Part of a small language model's weights: width 128, 153M tokens.
Each number is 128 + 32 x the weight over its row's rms, rounded and kept within 0 to 255. Layers, rows and columns count from 0. The size above them is the row's rms in percent of the matrix's.

# layer 8 MLP down (transposed), 512x128, rms 0.372, rows 81-133, columns 64-127
size [ 83  90 103  96  88 105 103 103  94 117  99 100 106 102 104  91 109 102 102  96 104  97 103  97  98  99 110  90 101  96 102 103 108 104 113 104 103  94 102 108  94 105  96 101  93 100 106  98 105 105 102 108 100]
[[ 83 137 132 123 119  96  80 185 130 139 106  88 100  74 173 133 118  97 101 137 148  51 118 176 108 170 147 156 170 106 141 151 134 170 148 172 137 122 171 130 134 130 135 186 117 132 141  91  84 128 126 115 128 123 120 180  99 111 130 174 158 156 137 180]
 [ 85 115 134 136 134 118 103 177 155 185 122 100 131  82 170 162 155 159  87 135 105 137 108 124 143 171 136 112 108 157 110 186 164 126  95  95 110 171 182 123 132 108  97 116 174 156 159 104  83 128 105 151 141 137 101 131  67 160 119 140 112 133 134  76]
 [158 165  57 138  98 173 106 105 155  92  75 125 111 138 200 101 140 145 105  81 155 134  96 119 132 155 171 155  73  95  95 133 122 165 139 145  83 130 102 129 192 175 100 142 148 127 159 139 107 125 135 108 138 120  94 125 105  56 139 152  70 105 106 157]
 [123 147 105 146  90  80  99 157 175 142 131 121 122 121 175 139 117 109 172 135  91 160 123 172 199 118 134 157 126 168 148 122 147 116  88 143  90 117 144 115 118 162 110 126 132 136 119  75 133 194 206 106 119 108 206 178  78 178  77 152 184 115 110 134]
 [126 177 132 122 100 110 148  65 111 114 142 147 118 142 139 184 137 107 159  72 111 102  94  90 106 129 168 100  62 120 143  90 130 139 100 132 130 128 144 127 150  89  61 156 139 133 132  84 129 198 125 144 142 163 156 193 164 165 136 168 156 178  69 161]
 [127  87  41 188 132 114  84 155 122 127  82 107 140 117 161 155  83 140 189 120 129 138 141 147 133  88 147 133 111  96  88 137 126 170  86 169 112 123 164 101 148 146 117  98 145 181 121 156  95 108 117 158  95  92 128 118 163  94 109 145 138  84 145 121]
 [110 121 138 157 150  93 133 155 126 114 156 127  39 117 150 174 129 143 150 160 168 148 141  67  67 127 137 134 151  91 141 157 112 175 144 116 121 149 163 127 159 116  96 150 131 113 138 121 126 101 148 119 105 141 141 104 198 186 138  75 151  78 132  59]
 [ 94 159 150 153 101  88 113 145 126 135 120  57 129 158 101 120 145 132 131 156 109 147 226 147 102 189 109 147 137 121 134 109 136 165 103 165 136 128 102 169 146 148  95 110 102 127 165 138 150 157 111 117 110  69  91 110 142 117 130 191 133 141 100 188]
 [ 64 111 143 106 135 181 144 157 160 165 189  99 217 130 105 135  96 135 124 108 157 120 141 120  83 113 135 202 108 112 134 144 111 145  86 179 108  87 161 160  54 136 106  84 114 184 102  75 123  79 137  49  93 100 146 121 138 101 126 143 148 148 134 144]
 [113 196 130 148 154 147 115 113 147 155 168  95 131 144 119 130 158 160  87 108 121 174 115 116 128 157  73 128 167  87  95 105 125 145 220 101 131 125 138 136  57 131  78  80  99 138 120 115 162 109 122 106 143 102 146 153 131 126  79  73 180 179 159 109]
 [155  91  69 174 122 136 186 147 190 191 153  69 122 102  89 130 101 160 132 176 139 112 122 134 200 193  98 163 148 156 137 141 131  85 132 120  94 108 136 101 137 143  78 134 136 136  93  63 139 101 164 177 113 150 166 111 104 150  97 146 174  77 154 138]
 [119 114 133 143  50 169 177 187 131 129  95 148  80 143 156 105 123 112 132 111  97 101 155 134 121 126 136  63 100 121 181 191 140 106  98 142 155 188 145 227 165  84 140 135  72 139 149 142 113 144 147 113 130 151 156 123 118 120 101  84 158 177 138 156]
 [112 214 147 159 129 189 147  81 155 169  98 121  97 128 158 119 101  97 143 136  92 148 139 109 168 118 144  97 117 103 128 133 127 151 163 159 156 126 201  85 100 112  92  95 131 160 141 152 137 122 139 119 105 147 116 156 112 170 127 178  89  76 127 101]
 [ 64 160  83  84 149 156  86 141 131  99 108 179  90 170 186 102 153 106 106 117 119 204 164 137 134 131 114 134  84 113 133 112 143  67 141 134 151 188 141 161 112  93 133 140 168 130 135 101 156 102 191 230 138 102 142 117  97 162 115 158 166 112 156 175]
 [ 98 166 117 142 114 137 128 112 146 127 148 142 103 113 158 118 174  76  59 112  92 130  92 180 151 176 146 129 201  48 131 132 164 123 160 120 154  85 106 145 102 127  83  95 160 138 141 140 105  93 134 159  98 100 101 113 156 196 144 148 155 118 123  87]
 [113  74 100 134 113 169  90  99 155 153 221 157 165 163  63 122 111 135 235  91 135  82 125 107 158 160 167  79 147 119 144  96 123 173 117 126 118  74 120 202  92 112 153 138 124 136 161 117 127 135 108 120 119 106 149 120 125 147 159 145 160 156  89 133]
 [177 137  96 116 172 150  81 107 186 127 145  84 128 163  91 156 107 112 122 129  86  72 114 198 144  96 159  93 122 166 188  79  66 141 110 113  41 146 113 156 143 108 170 121 124  90  65 145 184 121 128 154 176 121 140 152 123 112 172 132 103 114 134 157]
 [125 114 133 122 152 121 124 143 167 117 116  97 112 186 170 133 217 148 125  96 137  84 104 162 182 139 154 151 143  75  97 181 136 172 104 126 179  99 152 167 121 101 205  88 189 131 203 134 146  95  98 108 174 119 131 144 114 119 161 144 141 175 126  96]
 [100  75 120 129  99 124  64 153  99  90 134  92 178 152 111 103 155 107 113 153 151 168  92 155 153 134 121 142 133 123 180 154 131  63 107 163 110 136 132 211 129 124 138 165 131 111  77 160 119 156 162 203  25 111 112 140  97 138  99 121 116 161 155 181]
 [ 94 121 139 115 102 113 145 148 171 137 153 102 114 130 119 142 155 132 104 154 120 158 173 191 136 133 116 107 151 103 131 114 155  81  99 139 127 135 138 113 175 134 112 135 129 148  93 132 180  97 158 107 159 108  97 135 167  79  87 148 145 146 130 139]
 [142 111 162 118 134 121 142 178  81 186 102 138 158 107 153 170 120  91 122 135 141 153 127 143 140 152 138 150 142 130  88  68  68 127 184 128 124  96 189 161 173 120 147 145 132 116 122 184 143 171 127 122  66  63 145 100 131 155  94 100 125 164 128 134]
 [140 113 148  94 100 150  99 108  75 215 172 156 138 135 191  96 111 156 121  81 163 123 122 125 121 113 154 156 103 121 142  44 151 163 126  72 141 120 130  71 114 117 103 126 107 119 139 121 176 195 110  87 101  76  99 112  91 108  73 144 128 120 123 144]
 [138 125  92 137 127 160 107 146 167  68 113  98 123 122  98 138  88 104 156 115  57 112 119 129 182 135 127 142 107 118 137  84  93 119 135 121 188 165  92 137 155 148 102 215 136 106  67  81  98 182 108 166 157  79 177 180 142 161 134 131 139 125  76 138]
 [102 133 144 139 155 182 143 148  85 136  94  91 105  95 152 120  87 115 152 128 153 151 119  70  81 157  96 136  89 110  95  67 144 143 163 133 100 175 113 144 153 127  65 131 128 148 148 102 110 140 116 138 106 158 183 115 158 135 125  93 118  85 118 122]
 [104 144 137 112 170 116 138 156 116 120 125  36 133 183 123 103 183 122 164  99 214 148 156 137  71 154  79 100  97 151 139  81 121  73 134 156 102 124 167 160 145 180 150 157 146 130  86 102 149 122 129 161  72 156 103 115 128 120 152 105 135 181  98 150]
 [184  81 133  84 127 104 111 133  71 127  93 174 130 176 124  60 116 119 159 117 205 224 122  79 165 132  86 148 155 166 143 106 152 175 160 131 148 158 127 130 179 166 137 119 130 144 129  97 107 168 139 177 118 144 125  90 120 121 159 136 161 150  99 136]
 [119 139  84  99 162 122 156 123 114  99 159  91 107  81 111 127 130 113 165 119 116 108 214 129 165 117  41 122 115 128 133 131 104 141  82 171 107 101 156 132 151 141 114 122 114  88 151 118 177 143 116  94 131 128 107  92  93 197 125 152 100 133 119 104]
 [143 127 108 100 102 173 126  47 101 162 204 152 162 100 141  68 191  94 165  98 129 126 113 110 167 136  98 103 173  97 174 155  99 142  90 183 163 163 129 104 138 129 121 114  99 117 155  69 111 150 175 101 116 131  95 134 140 131 195 142 150 153 146 160]
 [ 79 148 125  96  78  99 122 171 144 125 157 161 177 180 152 115 145 111 175 126  85  91 101 135  45 131 129 110 147 106 111 122 156 123  81  94 141 111 145 183 146  94  93 146  93 121 151 176 119 169 144 143 142 129 116  72 141 121 108 132 156 156  62 168]
 [102 105 150 101  61 148  82 174 124 118 192 165 129 129 150  99 110 119 145 123 133  91 111 122 141 146 129 160 116  46 120 120  86 142 141 130 172  75 122 145 161 119 177 154 201 102  78 133 122 125 111  91 130 132 144 113 101  48  98 116 129 121 137  62]
 [130  95 120 108 112 101 143 150 112 117 172 177 141 102 143 111 200  83 139 146 130  83 128 147 161 146 120 118 126 126 134 162 167 122  90 130 126  98 133  96  90 118 154 168 133 118 157 134 139  63 171  74 177  41  82 159 149 110 172 109 141  84 118 129]
 [145 103 106 117  94  88 139 214 176 122 203 154 153 166 131 119 159 107 112  82 126 129 107 115 143  69  65 148 138 123  79 132 137 166 124  95 122 139 100  91  92 140  99 144 139 164 140  48 102 130 163 107 132 114 171 131 116 115  63 115  73  46 137 129]
 [181 112 135 168 123 163  92 104 187 134 137 104 122 108 117 136 113  86 134  91 167 162 133 119 114 143 147 134 137 158 141 185 112  74 119 146 144 193 134  97 143  76 172 131 151 108 128 181 161 179 215 106  83 137 168 125 143 124 103  88 180  82  94 121]
 [121  94 139 140 156 132 113 164  91 129 119 140 164  44 184 120 158 125 210 158 141 106 138 203  91 159 131 132 111 130 180 160 148 113  88 113 161 141 144 125 196 144 173 171 125 155 115 155 142 147  82  97 101 100 192 125  99 181  83 163 161 109 137 127]
 [121 117 163 122 123 137 120 118 161  92 160  98  85  89 158 152 194  69 146 148  81 138 155 145 177  97 112 146 115 136 132 201 142 118 151  76 151 133 186 178  83 121  92 137 138 151 130  94  96 120 130  89 117 162 195 116 117 120  84 111 152 141 150 118]
 [143 127  92 121 137  96 121 167 207 116  47 181  97 138 162 112 129  90 115 112  94 157  84 210 132 141 146 217 140 142 124 118 154 136 171 132 175 137  92 123 164 176 158 147 148 154 118 159 109 166 115 146 108 171 143 116 134 161 111 134 106 139  94 130]
 [ 95 156  54  84  96 103 162 102 113 125  66 179  96 173 177 133  67 169 165 184 130  60 107  82  82 154 213 186 168  67 109 128 114 144 175 115 132 131 117 113 164  84 111  92 164 157 124 166 170 134 117  89 210 102 103  96  96 126 152 143  99 110 129  65]
 [ 97  81 105 122 120 107 139 173 130 209 110 146 121 130 149  83 118 154 128 118  90 115  82 175 147 130 143 103 149  91 113 170 191  87 137 130 113 131  34  87  84 145 179 110 133 123  91 121 126 161 105 180 139 169 126 179 105  72  95 116 156  97 204 169]
 [159 157 128  62 145 121 169 144 130  96 114 142 112 134 204  68 133 170 145 134 103 155 112 138 126 132 165  78  95 156 136  98 143 188 129 100 112 142 130 123 172 163 129 151 101 162 182  63 118 118 157 134 102 102 132 118 127 164  30 129 102 128 100 153]
 [153 189  71 122  65 101 135 185  50 205 135 114 148 188 145 103 132 165 131 140  68 166  92 174 135 115 146 152 140 136 121  88 147 125 148 100 101 138 178 134 112 129 150 153 137 132  65 122 216 151 169 154 158 129 113 125 193  99 109 100 152  92  89 109]
 [116  66 132 157 129 154 150 193 178 161 142 150 137  68  83 128 136 126 138  94 118  40  94 180 147 119 153 116 116 112 129 167 107  75 111 130 187 168 147 101 137 179 108 117 101 102 171 166 108 114 116  85  66 112 118 127 137 124 143 161  81 169 131 144]
 [118 128 122 160 155 187 121 124  97 128 174 106  57 124 127  65 174 153 141 118 167 141 104 114  96 140 124 132 156 211 159 105  90 210 115 118 158 168 129 141 122 131 154 164 104 114 122 151 114  96 117 144  78 177 112 147 142 103 128 166 118  83 126 118]
 [134 117 176 149 117  83  89 171  98 173 135 126 109 124  86 134 126  76  91 156 175 116 111 156 115 124 121 182 134  79 100 103 114 140 142 143 171 178 130 212  58  67 149 168  89  68  72 122 117 147 148 135 153 128  90 144 111 145 104 156 136 100 122 129]
 [102 109 105 100 124 128 145 120 108 144 133 102 153 122 172 111  98 149 119 106 118 121 125  90 124 109 123 128  86  98 109 157 142  67 185 179 133 168  64  73 117 150 132 135 138 157 179 168 192 115 190  81 141 127  70 186 105 167 108 170 144  78 116  83]
 [142 154 127 107  73 165 139 120 128 147 146 113 128 152 139  73 164 132 123 146  52  85 142  92 115  74 170  83 117  89 161 125 120 145 122 175 104 173 113 131  63 116 175 152 149 133 135 139  77 148 145 105 127 174 122 181 160 108 136 152 166  98  98 114]
 [155 121 163 144 118 128  99  64 143 171 129  93 167 153 118 145 142 120  93 126 118 124  64 158 121 116 133 108 158 114 126  81  91  60 144 122 143 129  85 114  83 108 166  83 157 140 119  68  70 157 124 247 161 111 120 131 151 147 135  98 119 142 144  60]
 [123  89  64 140 125 105 145  76 136 129 118  76 135  32 120 107 160 102 162 147 145 116 120 177 154 150 125 147 134 130 113  91 142  72 100 153 134 138  99 111 142 117  90 110 120 154 131 105 165 132 191 125 210 159 130 105 119 104 106 106  78 162 138 113]
 [ 88 139 130 123 126 180 103  94 133 159 176 137 140 103  79  88 128 134 126 130  37 137  89 168 119  94 123 119  89 120 123 165 125 110  52 197 118 111 143 111 149 164  97 128 133 177 151 149 160 171 188 124 168  85  78 175 148 145 143  90 144 162 100  72]
 [158 117 103 151 109 151 156 164 110 100 126 147 123 115 122 142 168  82 165 113 123 133  59 119  97 109 186  96 148 113 143 149 178  84 118 128 120 145 142 102 131  88 113 122 177 146 153 130 117 155 165 112 140 100 187 163 158 125 100 110 107 105 101  92]
 [ 51 148  90 173 131 100 125 147  71 101 186 192 132 111 111  71 117  87 119 152  71 103 143 149 135 131 172  97 114 136 134 162 138 118 106 162 131 124 108 124 139 104 113 122 185  44 141 129 135 122  43 123 153 106 124 182 129 142 147 116 108 183 140 131]
 [ 97 127  92 171 124  92 150 140 159 136 159  54 187 112 159 207 115 125 173 145  66 151 103 110 141 146 140 130 196 126 146 146  38 192  93 181 159 122  97 130 116  98 152 157 103 109 126 110 157 122 131 128 153 129 155  91 180 162 124 146 174 126 127  55]
 [117  79  85 113  83  95 151  91 134 110 212 128 109 191 145 138 149 108 143 119  73  45 139 105 152  67 176 130 157 195 117 112 147 146 169  95  96  90 120 129  83 115 176 147 114 117 151 152 137 185 191 191  82 159 161 140 116  71 125 155 174 114  98 134]
 [153 134 116 129 177  89 148 137 129  89 102 159  80 107 154 148 121 116 165 136  83 168 133  34 117 154 106 142 135 187  84  88 173 146 153 136 112 159  92 135 134 175  91 182  74 163 120 136  80 182 108 223 176 115 141 142  99 123 143  98 188 184 110 131]]
# layer 8 MLP up, 512x128, rms 0.358, rows 82-133, columns 64-127
size [ 96 107  95  91  99 113 101 104 119  97  95 102  99 104  93 113  99 103 101 101 100 105 100 102 103 100  91 101 100  96  90 103  97  96 101  95  97 105  99  90 116  97 103 102  94 106  95 107 106  98 105 104]
[[147 138 120 133 141 174  98 121  78 137 123 111 141 112 107 106 134 116  80 127 114 119 187 146 138 146 160 145 132 160  88  56 134 100 109 126 174 100 150  78 122  93 129 147 125  76 153 143 125 125 137  53  81  90 141 164 142  93 194  82 104 171 141  81]
 [152 140 122 110 130 139 110 140 126 151 127 174 126 110 168 133 167 187 103  93 153 146 142 171 123 102  95  97 117 183 104  86  95  90 100  69 105 134 101 112 126  94 156  96 162 148 162 200 112  99 100 105 125 213 141 116 128 108  82  98 108  96 145 104]
 [135 144 130 132 210 134 150 169  45 139  80  88 126 163 130 169 166  96 170 110 141 114 117 108 126 124 117 143 112 147  73 171 133 124 105 194 141 167 149 154 130  91  99 117 109 154 126 117 127  62 139 182 128 133  95 129 157 161 127 172 119 105 136 155]
 [124 219 154  88 125 172 115 104  99 134 157 156 131 120 117 144 133 163 171 136 122 163 126 170 112 162 133 149  94 126 119 105 174 168 139 108 133 107  71 125  80 132 131 104 197 144 203 160 107 135 109 159 107  90 139  97 148 112 114  83 151 151  91 133]
 [148 126 154 160 100 146 112 137 105 104 156 148 113 124 126 136 201 123 111  97 158 143 107  96 130 165 104 122 118 130 100 112 131  87 128 149 118 140 145  96 151 179 124 138 147  76 150 139 157 180  94 139 151 144 112 171 139  85  83 126 109 126 146 147]
 [102 187 176 128 115 156 117 131 102 103 129 165 107 133 101 158 139 119 154 169  73  86 152 129  83 126 149  72 115  97 157  97 182 110 128 119 124 139  49 110 143 145 116  99 141 152 202 112 189 163  68  91 193 143 164 135 113 115 117 147 126 133 181 138]
 [121  94 120 119 167 109 112  89 145 112 100 123 101 138 122  84 103 102  87 140 123  73 104 137 162  72 163 154 182 122 164  55 177 155 133 116 155 164 108 121  86 142 202  84 139 136 110 146 105 198 121  97  86 137  84 114 150 109 137  30  68 162  80 178]
 [131 105 169  90 172 131 101 108  70 175 103 128 130 108 140 112  88 143 168 143 132 104 163 107  94  89 141  83 120 170 105 110  49 150 120 119 196 153 104 127 129 108  98 141 108 145  84 163 104  67 118 135 116 163 136 109 145 160 137 134 111 136 151 160]
 [135 169 116 132 138 145  96  69  76 157 129 156  84 119 103  92 141  94  85 151 185 174 118 125 177 122 134 137  63 152 122 105 145  98 179 124 134 154 100 103 130 108 114 132 108 109  72 175 117 112 146 187 150  91  87 138 127 146 134  94  91 114 180 131]
 [139 139 176 162 143 173 174  97 126 165 106  97 168 108 166 144 157  96 109 165 112 190 148 139 170 164 150 115  77 145 137 118 149 112 132  88 144 161 161 139 132 132 191  65 172 145 107 114 134 150 171 188 137 175 102 142 151 147 128 163 100  73  94 144]
 [206 115 122  86 158 148 147  81  92 108 139 115 118 129 130 109 148 123 117 157  67 101 169 117 120  82 117 129 143 123 125 154 134 169 111 140 112 188 107 147 102 177 178 151 158 123 162 148 109 112 121 186 122 142 120 127 185  95 131  73 122 168 128 168]
 [123 118  87  53  96 120 151 105 122 132 116 187 166 104  75 101  93 107  88 108 129  87 112 180 147 157 133  64 156 108 157 120 173 104 135 107 133 136 103  78  77 119  61 115  91 145 162 143 129  97 141 132  62 173 106 101 111  94 100  68 141 123 107 124]
 [174 143  98  98 202 107 129  77 104 105 126 148 127 159  81 100 110 154 130 141 152 115 154 165 110 141 160 133 130 107 114 165 121 178  92 153 143 112 148  99 115 193  89 141 211 164 111 132 164 103 114 138 131 139 104 180  87 104 150  45 134 164  91 173]
 [137 110  88 116 141 119 122 167 115 144 126 179 127 155 144 122  86  92 134 171 139 120 117 187 136 150 124 148 110 158 185 153 117 100 131 154 137 100  81 173 121 102  93  49 101  98 118 147 160 145 156 160 125  67 114 108 113 141 170 172 110 129 120 119]
 [193 131 160 104 128 120 120 132  91  95 191 146 151 121  79  61 150 127 174  99 133  88 126 161 111 148 159 135 214 181 160  92 192 102 133 118  84  69 132 147 126  83  85 155 167 159 118 126  68 125 145 173 135 115 150 111 112 136 123 113 128 100  71 132]
 [ 56 143 118 186  71 144 175 123 154 114  91 158  73 138 150 130 138 182 175 155 142 177  86 138 111  73 138 160 111 120 146 149 115 113  97 130 140 149 167  68  87 187 126 153  87 141 109 131 135  75  91 102 152 127 104 142 172 131  99 164 160 101  63  94]
 [130 132  92  48 133 161 135 135 130 161 163 190 114  79 127 160 105 194 124  93 124 126 105 197 140 120 117 152  99 121 112 111 145 118 145 114  87 166  97  72 107 105  76  62 105  97 182 103  98 139 156 134 138 176 165 135 192 156 134  88  80 105  95  84]
 [110 112 162 204 114  96 161  78  74 151 115  87 173 164  93 144 151 140 132 109 139 178  84 143 118 134 125  48 159 191 130 115 133 107 137  70 111 133 117 127 100 206 149 145 112  84  86 162 160 117 109 114 156 168  99  95 116 152 163  70 130 124 102 125]
 [150 146  67 105 161 152 177 121 108 102 159 143 106  75  62 109 160 130 129 144 135  81 144 140 143  91 180  80 122 132 133 144 153 153 159 105 132 173 136 104 158 148 209  95 131 154  98 134 105  79 145 146  90 106 132 144 162 166 103 143  76 146 144 191]
 [118 153  68 150 172 125 131  74 172 163 138 119 123 143 179  75 115  80 134 150  84 161 142 134 165  95 117 212 131 168 154 122  32 157 144 127 125 138  88 122 114 140 110 103  90 112 140 158 127 136 124 141 130  99 131 112 144 141 125  62 120 168 125 149]
 [176 156 168 112 110 125 139  77 125 140 136 144 190  89 110 117 135 114 126 101  76 120 177 167 131 104 191 163  69 174 147 103 157 120  90 170 119 100 178 164 126 128 114 148 107 165 162 109 100 180 151 141  95 134  77 129 151 142 155 130 118 104 130 125]
 [ 97 155 131 124  83 154 101 158  27 117 113 156 139 149  58 123 100 146 151 132  32  91 141  90 137 140 182 101 104 115 150  85 137 150  87 115 164  98 111 120 112 137  59 128  72 159 160 128  81 172 140 123 142 117 117 139 130 128 133 166 134 103 125 115]
 [129 120 128 134 194  51 160 141 102 142 133 111 145 141 173 135 107  88 152 184 145 167 121 119  51 123 134 149 137 100 128 129 146 101 168 148 115  92  90 107  93 121  91 132 150  94  94 132 119  62 143 172 112 124 170 137 116 134 158 133 166 166 184 146]
 [161 133 176 109 136 186 125 136  97  85 113 153 157 131 109 175 160 173 100  91 149  95 132 168 139 122 144 192 158 103  84 173 144 123 154 120  60 163  87 108 128 100  62  85 184  98 191 172 175 126 105 130 151 110 154 144 157  75 132 128 101 144 142 108]
 [ 95 164 138 136 121 119  89 142 122 140 148  94 138 120 106 164  80 158  42  76 106 147  99 147 115 114 132 205 153 112 136 144 141  92 150 149 143 170 112 102  60 129 164 121  87 148 171 197 160 150 162 139 123 193 120 180 198  98 101 125 124 122 149 128]
 [114 185 129 133 144 169  78  96 152 139 121 151 144 109 114  93 132 115 172 157 107 119 109 157  99 142 166 135 137  68 116 159 176 147 104 167 178  86  87 102 104 123 162 112 136 173 148 173 141 160  49 169 119 189 171 150 146 113  78  99 199 137 190  98]
 [157 132 119 147  64 113  84  59 111 134 131 140 148  68 107  87 170 140 118 148 174 138 163 105  73  32 123 158  79 123 134  91 130 168 106 140 106 127 183  70 141 118 146 164 156 133 131 160 101  77 160 147 106 152 118 122 114 168 130 147 127 120 109 140]
 [ 90 109 142  94 157 165 124 117 123 152  72 135 172 135  73 192 208  74 164 167 129 109 116 115 180  76  88 109  62 202 144  95 110 104 136 119 135 131  97 144  95 103  96 138  99  80 120 143 127 107 169 111 154 140 119 182 113 123  43 129 126  91  89 114]
 [211 203 139 131 104 174 136 109 116 101 133 110 160 144  76  99 121 123 141 104 142 127 148 104 134 171 130 135 151 136 126  77 156 144 126 140  57 113 128 111 151 117 107 179 131 132 132  63  68 120 224 150  77 129  86 135 101 156 151  79 188 138 141 173]
 [178 146 144 126 112 142 128 128 147  66 141 158 112  99  62  64 173 105 111 115 141 136 112 111 170 197 173 151  93 127  80 148 120  77 111 151 156  55  69 137 147  92 172 103 153 145 162 178 118 139 146 132  86 121 105 127 151 158 136 164 153 135 150 107]
 [109  61  94 129 167  96 133 161  96 154 133 152  90 120  98 105 120 152 191 160 182 153 108 121 149 155 213 140 121  89  90 122 180 137 131 121  96 108 137  98 158 165 148  93 163 123 197  93 112  87  93 121 111 134  97 108 141 120 111 176 101 159  92  97]
 [112 148 135  69 129 184 113 150 151 112 116 176 111 129 150 152 167 155 133 163 172 120 152  82 120 101 183 113 116  99  97 150 170  97 141  94 112 143 111  97  81 130 124  79 126 106 127 187 130 106 113 158 163 122 135 188 163 138  65 100 117  93 144  34]
 [148 164 114 108 142 147 110 144 169  66 141 115 144 115 109  97 156 126 104 100 153 169 151 116 111  89 146 128 180 103  78 107 142 185 121  96 100 122 135 125 166 120 118 107 172 129 179 101  79 118 128 101 142 134 140 112 151 131 106 163 144 216 126 109]
 [181  80 148 159 167 133 104 156  95 112 127 134 111 168 113 116 151 182 157 162 155  92 145 137  77 186 157 151 161  90 155 160 180 122 156 111 163  71 122 127 111  95 119 114 110 172 124 133 134 106  87 103 157 157  95 134  56  90 156 116 122  94 164  95]
 [ 37 106 103 126 141 102  94 101  76 134 141 153 123 129 107 148 146 139 163 138 158  85 173  88  70 207  93 124  79 132 173 119 151 155 141 129 151 118 117 134 110 105  67  60 156 130 141 111 131 115  60 100 173 131 102 111  61 162 161 100 181  95 178 120]
 [ 77 143 138 187 132 185 160 121 119 105 122 187 125 147 156 150 101 114 147 139 110 118 185 145 102 146 146 136 116 151 183 115 148 124  97 151 124 176  82 158 156 147 175  87 162 143 136  86 142 180  72  85 158 151 162 159 123 160 154 149 136 161 177 129]
 [129 168 102 133  91 150 155 122  93  94  81 101  90 140 134 166 137 180 144 136  97  77 117 148 120 141  89 119 114 136  94  88 187 111 115  89  94  83 111 112 128 171 144 117 176  84  55 101 130 114 113 109 111 124  74 139  74 131 186  78 134 115  61 109]
 [177  84 146 124 161 163 161 110 126  96 148 140 118 100  74 134 191 104  61 132 120 136 154 136 138 115 127 134  83 153 121  83 180 117 139 104 175 108  78 136 136 187 183 103 142 122  92 145 176 120 155 146 116 138 150 145  98 160 102 184 161 124 123 188]
 [ 81 129 111 151 177 149 127  82 123  98 124 116 222 184 123 151  99 102  58 160 141 109 152 150  84 158 164 112 119 193 171 135 109 115 161 124  90 168 123  75 102 125 118 143  43 100 141 116 131 180 100 124 164 130 142 129 169 148 118 111 142 170 143  79]
 [ 93 120 120 135 101 132 116 114 173 123  87 163  81  53  26 141  97 162 114 139 141 127 197 128  73 131 114  83 152 114 150 161 119 116 126 128 156 142 171 136 106 107 139  96 183 129 168 133 158 144 161 153 128 149 131 118 208 189 125 142 135 105 150 117]
 [223 115 129 110 177 145 160 124 153 112 104 174 132 131 129 205 186 155 120 125 131 190 138 199 122  91 116 145 167 157 140  66  95  90  90 119 175 103  87 154 157 126 118 159 114 129 113 125 135  72 127 120  96 146 136  75 148 163 162 110  69 170 118 140]
 [144 139 114 114  49 139  91 113  95 154 116 148 124 114 148 165 105 153  54  68 165 175 129 159 110 107 103 103 154 126  82  98 141 108  69 125 155 143 114 202 146  86 118 154 115  97 206 141 133 168  63  87 149 110 120 147 123 150  96 168 121 142 150 110]
 [116 151 106 132  88 154 117 146 130 113 106 195 116 118 159 147 127  76 167 106 157 149 145 126 131 111 156 123 106 124 104 107 198 149 143 100 128 173 142 202  97 207 158 155 134 112 102 126 140 147 136  94  94 172  87 145 122  77 132  90 102  95  77 122]
 [155 101 160 164 173 137 166  84 106 174 120  70 119 127 113 134 131 137 120 140  91 128 128  98 140  98 124  89 120 119 169 118 166 176  58  71 108 109 138 117 107 135 130 126 170 123 159 138 129 132 153 126 130 155  98 170 135 171 160 210  59 158 103  72]
 [129 151 124 162 124 175 155 108 130 150 132 160 179 116 139 141 172 115  54  96 152 128 115 107 123 170 104  82 111 132  87 109 161  79 157  89 165 118  96 203 104 109 157 106 165 131 174 154  87  79 171 153 120 178  86  62 113 162  53 102 152 169 188  99]
 [153 128  99  92  86 100  84 161 137 128 136 140 177 133  78 124 123  98  88 194 141 140 143 171  76 121 116 149  94 174 160 105 162 135 113 106 174 147 100 176 166 165 136 148 164  77  84 160 124 166 125 111  50  96 108 107 196 101 121  96 114  81 137 145]
 [196 121 125 121 191 130 142  89 115 113 175 136 165 116 167  76 185  91 139  99 164 132 118 113 135 160 125 113 127 161 134 142 112 138  87 141 125 171 130  78 102 116 147 129 137 121 137 121 147 116  97 175 140  74 119 149 131 201 127 114 150 179 208  96]
 [ 84 181 142 143 126 145  85  75  94 137 132 115 129 183  91 135 154 143 137 139  83 158 152 125 110  76 181 114 164 124  52 168 152 127 131 146  96 138 180 104  92 138 110 116 123  90 114 131 154 149 171 107 169 201 126 163 198 126 164 139  81  99 101 173]
 [139 128 113 116 151 152  95 144  95 113 129 156 123 172 136 122 122 105 109 171 169  90 145 179 124  98 172 138 143  92 113 131 158 140 102  94 154 104 189 112 135 196  96 112  94  49 122 151 149 126  97 114  70 126  87 120  98 154 120 113  81 115 169 121]
 [ 68 119 168 171 104 138 133  90  86 137  62 156 113 168 144 159 138 111 139 162 152 152 144 113 155 178  94  87  95  82 133 137 160 175  77  92 140  75  76 142 142  89 158 114 128 128 122 124 111 117  98 158  54 104 139 124 179 151  84 107 130 132 161 146]
 [156 160 124 101 149 226 114  91 110 100 156 106 131 141  91 103 162 175 153 105 119 105 143  84 166  66 118 120 128 173 151 101  98  80 162 138 137 142  73 119 118 129 213 117 127 125  78 112 112 145 143 183 180 160  95 152 120 165 129  94 139 136 131  81]
 [170 110 109  57 135 101 150 133 137 133  95 164  85 144 136  99  94 114 114 179 159 120 156 127 162 138 140 187 122 127 112 144 138 109 153  82 156  86  77 181 162 163 124 120 106 139 136  82 141 121 144 175  73  95 154 132 101  72 101 151 150 130 129 110]]